Weights of a small GPT-style language model, trained from scratch on English Wikipedia: 22.1M parameters.
Each number is 128 + 24 x the weight over its row's rms, rounded and kept within 0 to 255. Layers, rows and columns count from 0. Numbers have three digits each. The size before them is the row's rms in percent of the matrix's.

# layer 5 MLP up, 1920x384, rms 0.0393, rows 1055-1109, columns 0-127
096:175163122157102130117144149104130144103152100105138134183115121138136113135103113126079091133116140160132149149140140137128150146099118110143164127123076135147149109179116108153103142123122145099146171114149159098099102150158163155113107116091184084140112082137150103170111142145133153124104098139126119131138087150125110192113151174108117101108086119138105123133150143161142101111128
096:125109096139136131163078114120131142136115146101156106154145130129168121114092139098113130129114111135091156162085121127093167175099127132136126144106096131188150111134099106110144105135128143084096132108145162108149137134149139133140156130121120165115136113144145122169103137099132128065112114086144086143142179137149104144151127105153099152146122106159093169117124106163140067129113
100:148168119120111116117143099158147155145144129102157139156162112117108139151184147126123141161086129205097122109123071126083133131100104122119094140102115164139135129075089140141140144104153118117131140137114098140106117128124105114138113126098074165146122102173150129126129144140135147105092130125073147114100127115155125135111117144125094144112136094093111135145121096126149124116105
101:123132139160108129137107124145149160109072123097111143104149132115115133151130095164154137128152140115148100124081108113140151060108103091123106125115144117194116121151075101129155142138130136123132100157127093180120099138124164115118109178142126136149119124116131135136128074173120158103146163144150106095125115119113108096114130128165193132057143124151108157099129106133127100097139
103:148144098141111126152109097106138180131153145082084149157122171115164094141104140161111129159159167097187121133136115127148150161126129129148127124085112129137100099128113112129109122163129125100128125107124125097162108161190151122147160112123121143133185148161156126129140150149143155154085156083104126120102113113111112148114125090122112148148147140135145132156093119131109132136115
095:163139099125131135132170147179138143126107102116124119153160129132134134091089100180096124136113170144098136137103112102124128124143146158088125116121184161143134136152106153135126122107128117107102124104096125147134141104144099128054127158118092113064163127166112132156125123132130131155145104159107121121103172131133064124113163121129133093122123150110079161121087121157146115112126
100:167110146146138135127107121160175136130156178108116118108138129123128162121133159158108173113113133129129151132123117157167174112094144154146168122119117119141143144114112151077109129182093128097112136100123096136104138114153119088156116092141134124100167089107176069148092134136170168112120144119091133115091139153153127123113122115137138096139094130101123135129137138144130122118089
110:155126133114150164145162151136140157119112113156125106140145121138110136151126104123121102144150162140114147171117110122120149138132130130096128134152171136153091168130125148175116104127095171038152116121124185160132119160120110130111094133106118150085125126124142130149121109151144117156121140144131125104146104156105084124129107134109128100140098136158107123133089128146129143123086
106:129164131135120138161167136169136135090126148111085084163183154127168140160138129153162111145081131156105143097168053133108108124108122109107123116111111109141125144143077139122120100098122125096116081136124124129105150136113144163119099178114084136126081127174143110141133132128121144137132167146089111144108123100169076139098115140121141160120156095071108109127133097144127123090104
109:121126094121154096118129090099134093129154094135138113157126139136135069126130142147127092117123115175127110112166139099117131144127110117120126123105093140134090088073121124111082110123132169118171129112148117121129113115166160167138135132101114131110132137138150120123174187127104131124133123164075159142122132136097095188119119138135186134143105114151152141123118099169156103115154
108:127109110158157103144134149124149113103155157103112126153181114123154172138136153113114123132167081113184132172119109122146099118106113099110075170130117138123105126108125150143087112162115109099167114109150107095132144189129114114101142159130080147129097113132107098100129127147125121134090122118134155122118160120194067137115127103092080083108182159137069114174109116170128153078113
090:135181131095150119140170135141139135108093097164097140148134145129105124138183129178142118132112127123102134108119094163116154115135147114150117106107120123153143121152074127188144114129149109158087128081104160143149114124112146096129129131107144143130147108094141139126177117138090140120123097148093114133150168157151099139089118140154082142147137147137129169136095083146117108128125
104:130092111145151125100124134132104117122119163090105149165125144120099143093110090125107142119095154157150133103161097102131121146110136117137137143119141196146071105113105112150106158110133149106108142113118142134139107125127160171157136108161140152170104105145124149149111159138135121122104149096166137094117158100208119109135163136131083140123144120105134129153104125131108111117134
106:142092122121137135146124131161161115125128176141128115111129113132138166107115129141072131131161095112096126159159102104070135145093151095150129137139127126110149088115105169133116120146146132097131134132133148139113131155096129143131168106137160101113150134083107135125137053099137141099119135107151156125101125127148126178157124202173114193130153142115138116152096122142123113126125
097:122112135123107144099121134099114108098117112140134124142150133128088143109140125106128120129145093073107118135133135114094150126077121118159109104153085126138116131131139092137109174121109107097104110152146095120119145157136109133089168091136120139118173114137129113105123105141149111133100092140134089139163136100147141151152074170083143158132100114131112152149115187132099139158141
102:124149076111091091123116180127141115100155099135172104104121147129115107120120116153144114148144151147139142090137118128084146093121130127143111120119086137141110119118139117133105136117130122110157121157139095118109129141143159127125152123102086106127139084146092111117149134094128130170134101104112132121161118112159102168113186131132130120131104139137135088130086118149122132111170
103:184147109111133121111118090132164115118162104101139146114154118116120109139073118129087164154073107149171114100185123069154148134126158092167105195107147101142160131144116098146153111150091142114131110143156122123086107158102107117124131142165105070106108123105090105106194086117188177126126147172124113121108157124130122171134093104136090124113125126118139135126136109137124129100140
094:084080109106105122160152135136157137161060118150124140160119124122134127150177126167103133133132145129135150119164111155138130112060106138101098146134124125148129096121086098162110145159128173154097106105155112159102138133137089150085165100102159156131156099103141096111147111133118140124127121063117103096139114161132156121127172148132171121143117115096152172114084146134094183129139
091:165166088134093103083105136143121123099139096104134141099143125166133106154120151119141147120115096116168143146097123138134096137117143125150168126116143148188148077143131140174136165123112117147118101109138166171143130099171109118122111159136058146101174163131139084163148120111095135117102110136102134087085148152120145137130121097114134122138148090114076101109095108162149129105130
099:152124104147120141152136148119126130102111125096127127172174148112132122127165137115100121092146109111131128158109130118119125152135139138136140165131148109142116115140114139127145114154150095109163100117106117109125159140123119102118110128123080104109139115140096069178105166150137146133054111149094157162123145100135100129140173185136151118110096139132158094119080118137142116158154
107:139105110158138116130152146132112123104140115082172107111154113150127127125121153154115158149126114124136116143119144147135130168121137158119122146113118092171152130143098141151092162125143136112130104110154149147086064103153120078118104129060094138129105127176122108076129168116123098112117113160135133155117135152129141144170174114110074125074102091137145108159129148115124126153093
105:131166120121080134127149145156141132144102099126125125109125128143138165135116145123094104127113163093099161101103138115136138119114157123090121145101162122111089120140115154119090145151091104139155111169101126134104104131124147135138090097089137132116152139119106115156150175128142126092118106163076114099164141148160122119134124115106176113087164129063148133150112114116136151095145
091:127129117154143163124126112089132147145087098126105130170148088138132155123077157132110154128147155108148111149176151148110108117104130155111106113092116114133168095100134121112113077149133152131121134147124116121133070116142160096118105140126102105117091118101115104123152151116159140142136147121163119052149164147154099100120140148114163148128147117106129101147121120107113109143126
101:128115120132152088136118081138142127150131118136151124123142125167037104130120143138112112132122117155084119129119113152130137132124127105155105098103125106112140129154092138138125084121172125103105107107140145134092104121133146115103128114109135097131149137121104149104163133126115142127121154173157081136097135142112134101130106081101121125134068112132145172095132140130163104102150
102:138184154123112122166141132147124147149141118089109115117130142091146142145134133147103131172118128113115087121128097136136139121132141137114129135122111087201140101163178124149143147135119149111080137119144111149046133113142146088153175097119079111131153129119105128129130163119150167140066115146116148073161115157137118115135121121144130109106075106107162145093118136108134136129143
099:107168096121148132082157127151150117137113109122144158095148114129163087089110124178115126127090167153125118108167132102105126130118150107154111101127123133091083128107084143111121137132090097117138170185159119147122154129154116163135132110152137139133164139116100135091135184165110168146129142113134146129104134118119099103106121158129140168098116132078121135138117120139198083113124
094:104156130181137158137124115112169164118129118126126109114130178124165092153141116169141125155181180166138133111120127161127138135113159089125160109135150109164109110142113143111147163114145154101089159079094118141125120128163127122126114123124120100081096080125136133145131124125109141174109097158100126123147111158130111161137108118147156102100149089113117133161129130093149148106083
098:154116137132125088089114080167128157116161131100098160118117141121097127137107179138148155146111121151138118153138123166144147152153081102121127133067125155096179131158053141120157103150112124135122121124132173162163093113126134081103135103099168124125101102164116160115114135117169176155130123151160079137098116103141110118089160090142136148174106174142098148100115112143138123112129
099:123147139099126116093107133159119159104172158118116109124132142092102156132102142146147139118126132136079146162087166098155193136136168116131140133178090145155140146133140102139125132120086172137109143103127111148162142130131135145126140120106124131127120128146151150164082119141123129082144171142100119134159126121146127114115169144141118145124119092129154126116116152094140103076138
096:112166100150132132125123131140104083119123127159157091127131135122158128137133164134097126130094079093140136115108110136153141072091143165122070116096162165105137142148123150148113147136153137085141133158116092115096150138127099130143130150130124136125119143131092087110098113120106120136096152139138145103159120124123127143101108127163140145102128149162126136090123084140119119163100
098:163135163135090118166162122130129121139067144134126087145103134118154120166119140129145171115146132158132139119172095103096150132109139081172135117141187124159158128123133141131094131138105146092116111119122164118122116150183124105096132089142140120111094126116133141138130159119150152108149107129132183149110143144144123177153123098155128136085107154089144111118127105120155100115144
111:135116109118141127081158119110171148114096153150123123144123103131094153102140123166084161133119146163081116135101159089088144140111120104142127123122108158123154142100100149124153118155087103106102158157103101107090144122129135114146123096133108165108127124124140154177151102119151136102108107121182141113121135121122121182127157192141132144121144133098157125080143144161142122125106
102:131100136144156138084132099130141161114156126068126129187182141132136135105153130121153151147133132165120093153156146143139138113138141119145099117132151162101129137141139169082114118161144156080130102087138125144150130120120145141109150109112150163102116094113123116130085144104109149175158117147199105135114146103182126137117110155121122102119141088127101086122127076132140128139110
093:149126151150114145159106063097121155103155121122064118126124140137119121143107141165100076112133162119115120141121121139092122096087161145115186115093161132159151129151102108137148143151089163091128159179090125133131110148157157116116087097104107150132105145111099129124181143110136120141119152123120127147088146123126118147118161122113129155147134127120141200135079116148142137100136
090:146120116143113119137132165099140106164161120106129135139125175159141134072154123146112104136146138142150145135115107162129130154114129123131141123164090096118164115084091096141129137138095120129102144114116126103132131167115108138103128153121152172127154122110125112120133163161103128115147116149098137125126142105161140142139130162097104134150152101145151114150146133102141144140139
108:119105110154121127152114113142166160091120086160132102120107107153148172106111144154147098135110096127147158137111146158161122137101156112120090176128166125119135128157138124132095158155123177108101135117121173112125081103128168149122090157113140155118131119125150070174112137114110206125156146149112104154124165140143142157094112092151126092090113118137131133167091103123168094109110
107:144134103098128136093124128136181105067124152091126087122134129154138143171129177145107144120154094120110146105111133120175155105115149108175099145146098147111131139118134127144083166131140114119141149141128121141108154118130165133155138119112130077086148092129113159133145144151113099127114157113183140172149124089112164141164097124164150146086092102094095130171118134161172142115119
097:128165074156129105128176113129163113122149150099123134097130157103125111121121127133098130154146133128092125124097154103105154146174120118139132102140160140153107099134113111138076144152053097096120162101140117086120111132121115136141098161100102174116145097106168158135114170131130146124136121118094080126162099146178119114106124127128141150134155104131147145178151104110147151119111
097:171122094118078107128135118108133106104157141094117161159139157111139121150133135098116088104112128109127136159182085128133137168169117114154111096124128161151127099179098100140132110135122107090115133092117133131144115138145157136162150087125130107119139163131161172142100145124138143086104147123076146164111138103108133115109130159102147092110142168069137158123123101157157124105127
102:155135127158082113127142093127139147120182119078112092165143130156146123119169116170100141120130129133139078163084106113177163094106120141114164146123127170130142087118074139122072159179133105125102159116128110085068130080100119101121187153143126151112154140151106118124129109122123155130106135127102127126130129108164137087126135117093163114102142103088123130121107112133127130132140
102:145115136118086129159160136096167093113096113151077113105165097124147133141146094160118160139172186153100151160106142109143136134129156094129119142119099123099125174108132107116137121114114140093122135114140154061133073133110123168106126147125103066136126110140118145109142131162120116180150102146144084131145166113122103129125135138127137103104142116099127154108141125104105115084135
097:181129085119102073128156092143144172132108094163143128149149166163157156084129108107077087127131151159162100134073122100125133131118133112161113130163102153120077124100150106142159143122132146103143126123160111107152142167173184114124123140096125085113141123087125118144139115131120123130133114127132182103130134157136118066091133112160118118102144125118173087125096101144126136111143
108:139147112129155131131149119173137095115148122108104138155112116148087198142129134155133132105118092106084088164154110141132137117104133117118120142135139179112119132126110121102111159123125126117107123119150115105141115144138129122055155140120123128127189157076099138113142128097158138138105089116136119119072153116140124174132127129107113129131150125148075119126100148154122142106149
092:121149105137097119109186083064107155102121126136130108135158134184105093134107152147133154113137118097124130106153116125070183108133138124120121124133134163144106159139105108149162107153145144144134103130117110135143117108166130093115140081097096126092118159142122108131136169094136120136132100097106129125157114105135093178151126124075087082081094092098093140125054096159171173111158
098:155154110117124137110138124125169188117122141108159105137162146109065114114148105128066109138115173145107167179143086164108087105109108072111094123085106155117108106135086117106141145151085139119121114146133109149143152157125117116148076123117143132134135140092099144121123128104096119146137137174112120119086137119125106158102133124109110132103103119162129158105098129184133092138124
102:141158106141141124143151119085104154128124107125098141158130110109164102110153106123120125148105114111168109115134137118086122101135182137120124169090155120153116132128112101157092132164083159112120168104128111126098099109167094170121167159156137152167130116125122100122101131130122171121117151162111114114145116140132132127133158129107078118122121125113126123120112101112116069097150
102:136157120141146109092161112106126145121124128109130108162126117123109127117112090145104124166113126122137105111099132136155123125083129111178157106127137137138134108136135120132157121152128092106148145151152104117152139130164145146115127115137140137147112091124160138119166109156166127164102075125105127140123124153099136107110147106112139112154107129101170119117149143132156135127108
094:163133119153155159116099112129147140133115117147110142118163123121172115087142150143129144131138127130157132116162150152149102119115094094130135128108134164081157123072087145127113138131134115099129129123161146095082093097155140117142134171115147109129111142109088128119097164101098118176135079108173099098158152130152109129148138154141120160130146136134108102129098121142119132098144
092:142137100136136080110101103180140141157143111112167169139118086152155106105094112135107113118161156114177143131132155143121125167080163116103139130131145164128162101099122143121155094119102137104123153109152112119162155149101150122124139134145143111115106145139119108128124172188125128120109139132081138134148171092129124097131121160118139138119136148114137084150107107122144123130152
097:099131159147119131130134149126157150143141104114118120083108139080125116121139139137126089161132148123116104121126120135133099119113116095156144123134169142150144158155152114159114106146118192089134135121142143114156117107170150159125115107110112106086168163120111072131106182168136150121096126144093125166099183168121127133163146113128137109120134130149117134166094129102138120131172
108:126130112130134133134140099124184141144128097131086133136122121136131117164102114172083129110132109115132133131183103127081130133125129102137136149153135155129099110153101153114165142136129155134100123105128180125118149118123106162101112135136127100066113079118117085156155117120170139106111084150138146113136159102180125126167140156111118096116130120135112090077088141127103135122107
103:154126127158120140118146115149122143152143118114069122126117114128156159111104136169118150132150061137145097125097135114127193151096150151142121116135133125107120136144115105124146173135120174109142124067140082138126110132130138141111178099106153141112135147123112160136137149141158177115068128118144095136098159122122084128096129139145127146148154098145134121141068164109169136131117
103:116109096139080101146112135142141138099153170117131104107092132142150126109128100142072129178151152146113148141160111134123132143169180112132101128151118113104165116159108176142144152152184182100112133094118149151135110113074105142138116088098140137115149172128124123175150122084121143091106132133092124107120136127146112158126135167164108142140103109146165133157106100151136112153124
087:149113115090050086124123106125130103136173148109137137122129151129098155131113125125114181119123137099141115128118092160122103135135155138061101132136164188139137116147117130120137170115118146140110132145143145117186112147132157125129106087151118116069163104146122117147100158117161102098110140122129078158110118122112125139131115124101129147126120135155162147111126176149096175067121
102:141094134086144080141111140132126161127141080111141102130122135129118136144134130142127104172109161145138100149135182119142137121162130081148141119077115192158135111128124111139106101171100179126123104062142079118074118125154137131152152095082100101123136115164100136125140168132127118164133146141122154102163146120111112112093119147101163099110129119135163128130126131163096151075100
# layer 5 MLP down (transposed), 1920x384, rms 0.0292, rows 1055-1108, columns 0-127
097:077154119092136152166131116147138109131121142112143100123142138109131129134105129137130168149130129131123151076160166142125108134108126075135128174115153135121131118119136103116088141167139143125137125100109117118157159120125099123118118124149105103127154162099109142135166110160073102150128135119140142152128090132134160129088092115123121122131151148146134052075162133136179134094171
096:076109130148114102128140100091103158127126115120135099153135107147156134130110147142130137138114111098113111119141130129098104092097152126143134104111117137108127129105168112150093176168148113124108116177056150155131132157151153164135128125168165128131172175122174134084138134130154154126141124110113155109106065124145119128134146150126137084158136087147137132122165118105147127122146
103:128138126145120129176130141152136154089126154123145137119160125139146149157162129138136183111092131120106127163090129129139168118123118100127125097119088101062161168138149143121114106132148128098090128131155127118187107136128125130086111113150151170131134126140100099150103126112151114142144165096141122084121131094139102141161153138116141134124137122085111124102105161084110123106092
098:149127151138132111158082146175117138163126086141153095142107149187086137107124139119092063134155130103098158122129121128148101178136144128125127065116129107122168117121161165116116099163129101116141126125131124126151141125118116108148084114149091078144113161117089088152164120134134124130106143135142156150119170102155103148178141132086111151133130150115156136126098105155111123147116
105:130143116124116132102126190092141150149102091112115110166125142116101134135096080197127146181126129117129138124135131118122100095158107134126076155121127068131179118128135144132121109122099108133126147106113152101090189130125152150160150146149123106141172121087152099121117158120148162166124129142122100128121111130086084146184125113132117155138146131075139129144159136129136129146142
092:119168149167124078176154129111119128133089093116161143124157133127090149096121126095129132153125115119115117168185137150145104102108069157086127125120155097100136117113133155137121165130091117112161138120136094155095027127127126117135110093159142150174170073112156173132142133119102132188130101095116122141164090167109160123121153118107124092128118115149155132110145121108084113106145
098:111130132122141095149146122107104077153121130131144157174164126110146127083144124136136115111145168112103128112147139091136150145124203115138138145153071135171138137112133132091089131103131162154122135112135124134106120143104083140157126120117095076172102130113128111179155162184113128124150124098109119128132143136102102132125081124125138155107159123146105138137136155078135114114124
111:140129124102110152119145138083127142167118159166107138151157124142158112128156137066107152117148171116143150136094129137121129138156102137167092132131128138104138116133126111150149088122115132095124113120170117144123107155146158145156110083154152112126097111117081133098139140122101096144127113148113148143125149143155119114148145140130148143144137165071118150087132141101101181119141
107:073125130122159138152073102107152097133108105125121112128139110138138087154120150137109093138128144113125123153124178157093125148114185110154151126113101138139164111130145130134157139131111128098142132112155063122121132126147089130084179128149134170125153113133106104114169147144150125119143101140108156137086127168134123064075084125133136119149160099102148163152161122127109130112116
107:151108103138118078116184164152146105144125098139133145116122148115111123174140160158058148090128146116118153137112168145134084166165173109118113137143130132111129080119104141113108112140113166103109146122154091109127120105123126100143128106114134157153154159101122134128153103145113138139150157110134153075150119104126155185106174150137095146108177129138149151109132130130128174126135
108:120162136139103156170134124127103111068074137127077121151106128085107070108141134089124120109161159116155130096126163109118152149153144135129129103143082138144139111120119123137140103170169157142161190142148099142155098167140106158124110123155095119130128152103134143123103152141139092155131154096132153115098114116160106107077143121113141117174128146133156109150157141145146165130139
087:111133130145083099164120136109110184121138148123152149119084150088102161129129084119178102114119174151136127165139184145146101123124110168103106160117125127103135102092138131075148142170082158121142146131137108141143138126164103137119126148142088137151130110156112121128055119127133103137141159112115126170146123089097153132105101143114100137095144122131132133157115138131131171128128
093:131156125121120147105119165125151143159110124122164119150093129147152142117071132147132136126138178128159151109141103091135138119120088139131101100106145158116134138144146109095135120163129119111161108095161142148160148171171115092079154138146142123129181127119158121102143136152144143141177140102143104147166114124105098118180119152109109097119112137149129097095130096113148165083088
105:119153108123085083110119144093119100121133137167152143133143138143066126100134134071156102138127153114149158125115113125132149123109106173123107141101175115125097159142190113133127147104135137130117100126161097127138133134143142135109118140147134125090102128096148115115134148109090121185111080135142111133152189116109128145145137082142093068132098109140117111123170143142191143144094
099:123059138127115122162090133119105161165143117132125088171172134088133161100114154130127189148122132123091141146095122132152148154150150151084101128143121123135133114144138119107155103140132139136144118143070182116123124090119136147117089141099097100129142177148143128118149128115125104142146143130116118149102127140132100121127118110145132108160131149104128139127152141144138138096144
106:122131118120123152140186151112122132134125122106162126098084166155149126113140119169140133092113143133145100092137099106156152099130114125104144134135113136093149103088138113170161089101121127145134107132103146140099128113116130131124109114142184121101138115137096136105096124119112064131089136107139137136127172147106185101115146142170122095130105130104089151121149132130129123154170
104:097116133166104107120144114116099124114156151107132110149125127147117154143070147103119121167151149133145160116134148165137111141128104123118125132139155133130137145079151112159115132151083117133143156154093152129105101143119151102120126156112132149116125108127127163133128125096148125168130120161165133117147119172175124103139110111120130100100172142127095131121118137130102121106152
089:158121138121144139150131147097130146121147145124101153129098128114118134133102106072128089125127095131145108128101093069104097131170080153111110117185153137144138151136125150084163141124102132112129112155110160126120124125164132146153091129128116122139117123126138154103123149167142121107156130158099170142228120100138095107123181142167136110088151123112117064150140123116134163126131
097:112118095131135135123113179105183076111124111123099114104126117116121137183152128121136114112115102131123175091109115163107148115087134121146156121154118132090083147150152074180145125139152080117152120132178119141166147140140134143086120172144125162085141124128133100128144133135153117103130102132102121169136181155126091097108106102155171176102091121128135123149155150131132088143134
095:113158143153103132123118089101146124113127116110144112122143183107112119121147085127126103174124147111150110134125146152134098140070136105133098093184137087153139121121151136142125152119144112190112124156154143128131112113068122154133123179106135140171094162104123148161159133130103075114173122138136153108144101114118153116140120158135131127098097135155113112146132129062147129126104
110:129153159172126167116116127135125131086088050127136129112143161118129138097126140119106139113151169140131161069091107136134162149080135123135109130151141126118133124137162121164135144104121086122162110097195142134126143125102149092118094091138107097113129137108135142092151155102095130118164112147140130185159157103134083127148107148104119130149151156130143130120119125143156117081114
107:151091129141148112123124131130118138124086134117151141117162136122140078155112116104131123099107151086179110122128119106140160155132143107150076086098125171131073167095104110155118145131107094116081100124182161105137114109098110179121156062149112136141145152183119120141112137118147096119148149051147120146123187137153124115091150129102101134106111188133162130127127184163117132139121
095:127109140120132109105122172164155094176118117171143153115154120154108108091140137135154142167134103121130036145109127158091132122116161131120129131161124086134130138124133152154132157143127154167107104132109161114123144139109145132146135121128141123181135116153154115114142140179143120163132139114148140143098123099114125101140100122151127178156141137126095125081123113128100124137146
098:126143155124146100148144122099123096140161137099076095153141147124152089154109140140165127119149149167092101105130153124145128138099156135127140095082139151144109123101104124128097137109149105111130162159120152106187136134156133135185088095116111169145138132131129154118102167156137115113112119127142131142179147129116162123100145185136121098135163120095097123171166145106108109133134
109:160135123137140123132108135130150167115115122134144142105134134144127103153142116164153165151156135143112114126119102139134094161107133108150122116129094131159096115108141119138132114132120151119078151123133160146116086140100128155149089131154127107098135162111099141126134143127116165098150143141111146140156080127143115125148121121166148126134122100114145126162115119115121080099144
105:104118123112138124137127134111129101109093119123132102155111126096125146101147102148166114171135123154092126146120149099135138143113145090105115128146149132124136097108113170115118168132140133095132149125134092115138123113145100130115124130174165119113169162123113143243115117161124114160152113117147133135124107118122155102164160103115089169139113065153161145154159160132134157115140
093:123134118104160130116113183096140136146089100098126139109140120148096110139139147101182118154092106141117132127081132134163144111133177123065163138115132098148134160134163111121100089132145114146165159111132118147130130123078080102145095157123104155124101128107116138121125068071120159109134115128155153110158132128141151124125102121086106125142125125110141118118128086132104149137127
099:104122123134101112102128155113114161132139112079119174095156162141093127121135137091149109175183132110143122156136128134169128120140124160083140100127169113139113177134161124108105101132145110130148122124072119133134150122132153147177124143168146123112107132072130141151121182153089082089141130176137147108117152120133150107140100118109135127113116126114131144168138115112098142153154
101:105135137118169106168142081098146107116120131125126120117128136140102146140128090136146108138137150114154083136125078107069130140121145149126102113142069107153116093115171153138114151103136092147112148108097135124111136121076117100141109133126110132120122114129140117135147115121148100122107127167130137117165104127122115164092101124161173124124135132118132156112148105108166151067132
089:173161165099140110131169145185085151159126111111159144141122142101087127148111094134112164191150165143109136120139131160159139143112108132108170149117091133109096130116140132135084153123086130121121157115103148146165166131144117149157127113189083122131141148135149159136132133096118125138123101099136147108097102138141102094135148074097112152109133082111114103086094124161108137095142
099:123143148161096155135132113095138140140174157101126115106156120135124121090089138150103109102083138112125104113128146128108127162139185095128130129140118167098167135145124138100113134125147157094156164121182084135114120129090118123123116113167108110115112139157103105144146103157104138163159113134167116123114105150160128102148114129146137152120122145137107120068077133088111084112124
114:109134161105110104165125083115150107134130133118135130111134102131102126087101113134123130106077138151099172150116105130102171085095098111137097097109146120154131123089130135156140128138130150180103100083177079106078107122098132162105094135107163166122138131107146049146143182133125123129144110106136116109098131145119107152150133166153105095148116158186157137125119150107123146112154
102:156100107094135112120135127070163105093113132121145166136101121156099101179142155117103088142127157142101111122112127140116106119120135127143092087108124107139109172136098137150069173076137136155123126101174070135116118131165076144119135130105163153118103119132121126108156125150154116141196145173153135125167114093151129115084142106170146148115102140139131161157117140121078117111092
097:100131113152144107114109108144160140116120144159146105148147135132109161128111130102149146147096065107190152146125150121116147144109112100131161116168122094127094147121135153151141102117125103130099106137085131140077083145117092140160132151122167107084170154137126157135154083134171148109116135117119120124152103137125115096141120115134139102131100136127084137146124132114108127154122
093:097120112114146141107136122105126119129131113125170184088182095123134105185181118137120099147126097131115185117118208139158153097166134124151150151091121124130104133123145131140145101161146157098132116134098112147127130107132132119160141125117093096127084124160112122123143118121131125106179116111094151142113113169065160156077113155150120125122080087111153153125117120144131117140125
112:104160144113160122155111156131128098145110129122168130145117116136147117146110130089127119135171124146132133078116112114120132124113117105062136115118155116075124086152116142157140118152115163064169078130103138112143084130148124143132168149131127090071107136152103145126149149125141134154095167102089154162106143150147131175130138137154141106136144136095140109100093122148136163129099
103:083130116121108101129112167126088192151143124184096113128159126120087169097169111122136096102116100127148156119128076123127155141095130175118096098136112113165103114141163122155079123142101128146107110125125146105122124115074151149160097140138134182100136127080143155122146105127092143112145138131127117131143118127098130099154135131121166121135096137144154086148150160107114101111147
102:146164154134143179106153074145120122105213127113092170132137110132078118126139082106126109139114126107108140145133140103115174071139099162147163153146133160095097117114177185109130103102094104129150119106128137156157138155175152134128125063168148119125109143144169143102118113134154130118120146135153118173121121149123095127130128159075114084159131169139100141156097092121096085156116
103:111099105171109120100109132142143105136144147159087126144124106142123131136106128117157108159148117102151111140135158096114123192110180140134154117123142104137132162141133150106147163127158142142133129131106139146130107167134097122161081118116126149148136183125163114142168124134132175149143140137146100118115129165117168100149114159111130149115166139127114077133103144087139121137147
107:087062129132166120131131158108126165149133088182118162090104129109128124118148099144122157124114109073119129131087126146109160132140086110150140145150130102151122123133160129137113044121132138094063145121146178130155100139105106162089105126101123087097148126068143136128145102122129087159120143138110133060156138129149109143112116155126141146127154142113122149141140136150109132120093
096:116100129173115132131145136157107110099140161120146110106083104125121112119120096099123126107138109138149137151121125118157102136128176160133143186135173144138122103163117114132143113155128141165132157127169077139135089103138104138131132140144118123123121115158125161118124118141116110149117209092137171114081116119133092141133167115161139142125113129148100152131144103097128094106138
099:102155172126149113156077150111144123141125129130118119108178111138147104086065161112120149119140153167144118190125086175134106163102174093129164135128170115159136112165139115114083109139140082119137094159117143137108131131127107120139085094128144192142110100144117132144108116128124107117126107127131107141136137123151141106132097119145159139092097119110135089120180142123112103185142
101:117105126174124104121061175128190115084151180145125118103116139180137129153086107079122129131109121130128136107175140140179118105112117112113127131148128149159093147141167141122108159088147148144141146092094129157125126118098089146187084119129108082135121143091136157140080124079153138153102179096128126132147127123139087078122124109119076160078115091128114088080166099166144160169112
096:118088082093113107169116099146140083107123146123116121133152157120112105101134128152078102115117180110134112109119130128148100121147173104099105152094102152118127126161128133122131122115155104136206110110184110151117136166118143096109105139173131176171173117144113142144153111131061128118121131167146142142121110119104130135141125157114087123141106143138125180142124150141121125115109
094:117091144133122154126160069090104107107087089182124126167098115149116109114106179113123126136133146147142156136168134106138075119120115153121153153158165143133099117147156130118099115123135111141139148112122164146141094104153153128124132118109103186117137106123122117157106150120170186140123140084120092166117149160122126154122153138086130099125122134127143162112117119119118166144080
093:184147211091152110148099145126121174091140146180158093111137159104107127116133123102112126178153119151114133126131108125133122116145135125103102123135109160116121092154119121135139106133135126077129108105119128135136106117122124110202097148117088102097176141143139127169126156134134137123142126169151133115137120178110144116080125109117156148110092127148131070163126101145134146117126
101:064095126138130145126162126174133113131132131157131137115114155102131124155122167157169169103160104111084106140076124142148169109199136135120192142153156113137168113129140158115144118136152160131106131150210140107133121100134109148151156129130102116112154133105128119142112103132142153110099110118136112127116085166142095135118141143146126119130136197105096147099134144095138104124113
098:168144112091095132126126121122144097056167114105161109127122107125121175149138088093125126107133110099113127074121107149151143132114116127123109127150110131146118089137159123130162130118164089092148110116123141146100098125165171103128111134115138177113097110123129123175141132120161140136122135105131089157156105105106124131126102106113173095130105138127135105107150179171106136179086
090:132130149126124120125156120126104123087131127148120104086166172156096148109159157130091159107106129157116114121123160112118156158110101145133091137127114123154119097088114181110110129144137119112153131118101127164156100130138106147148109113145155152074105108129110159142126137121148131133074120144137128097116140117137207143137135110113155127118124071110112148095167152121125071164163
096:096113144111106155114093138116169142096108138158140138073103128144136124104177161144105099160154111099146144114152153105126063147066140086151115160163146125094129126130153121126129148147146105138132146128149114128144151143119089151117105133102127113141116125138138163124146111068101130149191112122129106163121157120128145175132109110172142130131134123158123148179103118120088109172134
106:175105137100128116140135161159148090104154105128164128160188111105074101135146107211127149118137113154140151144140161114114133112096096133149140123149121145166095157148145154106117141135122132146125125120076143107127120154113105148142136082094070147174182090130133147164150162156128081099164126148107131106126143141144175140110165163111116151116126121137124120157094103136108139148140
100:133140146142164167106110125057108120128171150143110149152121099163119126068132094123146098120113130116132134148129152127133145113115103124170109095142153119107148119161130135124138132141108150108143119081142145163142115118131129156116118091166093093114162167120161153141116125101139117121135166080144151139120143156126135150103081149148154095119124080109164140129069158150122150133067
110:101137132156114124112108099125112143118120125130115138159162110129122099163146152138137130129133153087189095114131153081149123151104102115167180134114151136150090085093120092111148112146062092105163146135187123127145119154181116128122167136144120125160127096144132145117140085163133107112123132107139139131096112131116145111114132115113153092150142155138101082134128112065117166158143
090:108140153129108154105128106131122138093128120121148081158168117109175087132176156142121140140114124148161157123113151073119130108143155143150101140149097122117091170132129136147112111141156109163106131138127096140100099111119087154107173144178109117116158102122136101116128095144094142130159140137079158141085121123128142117085121120130149133141138142139154133087114106127143098161134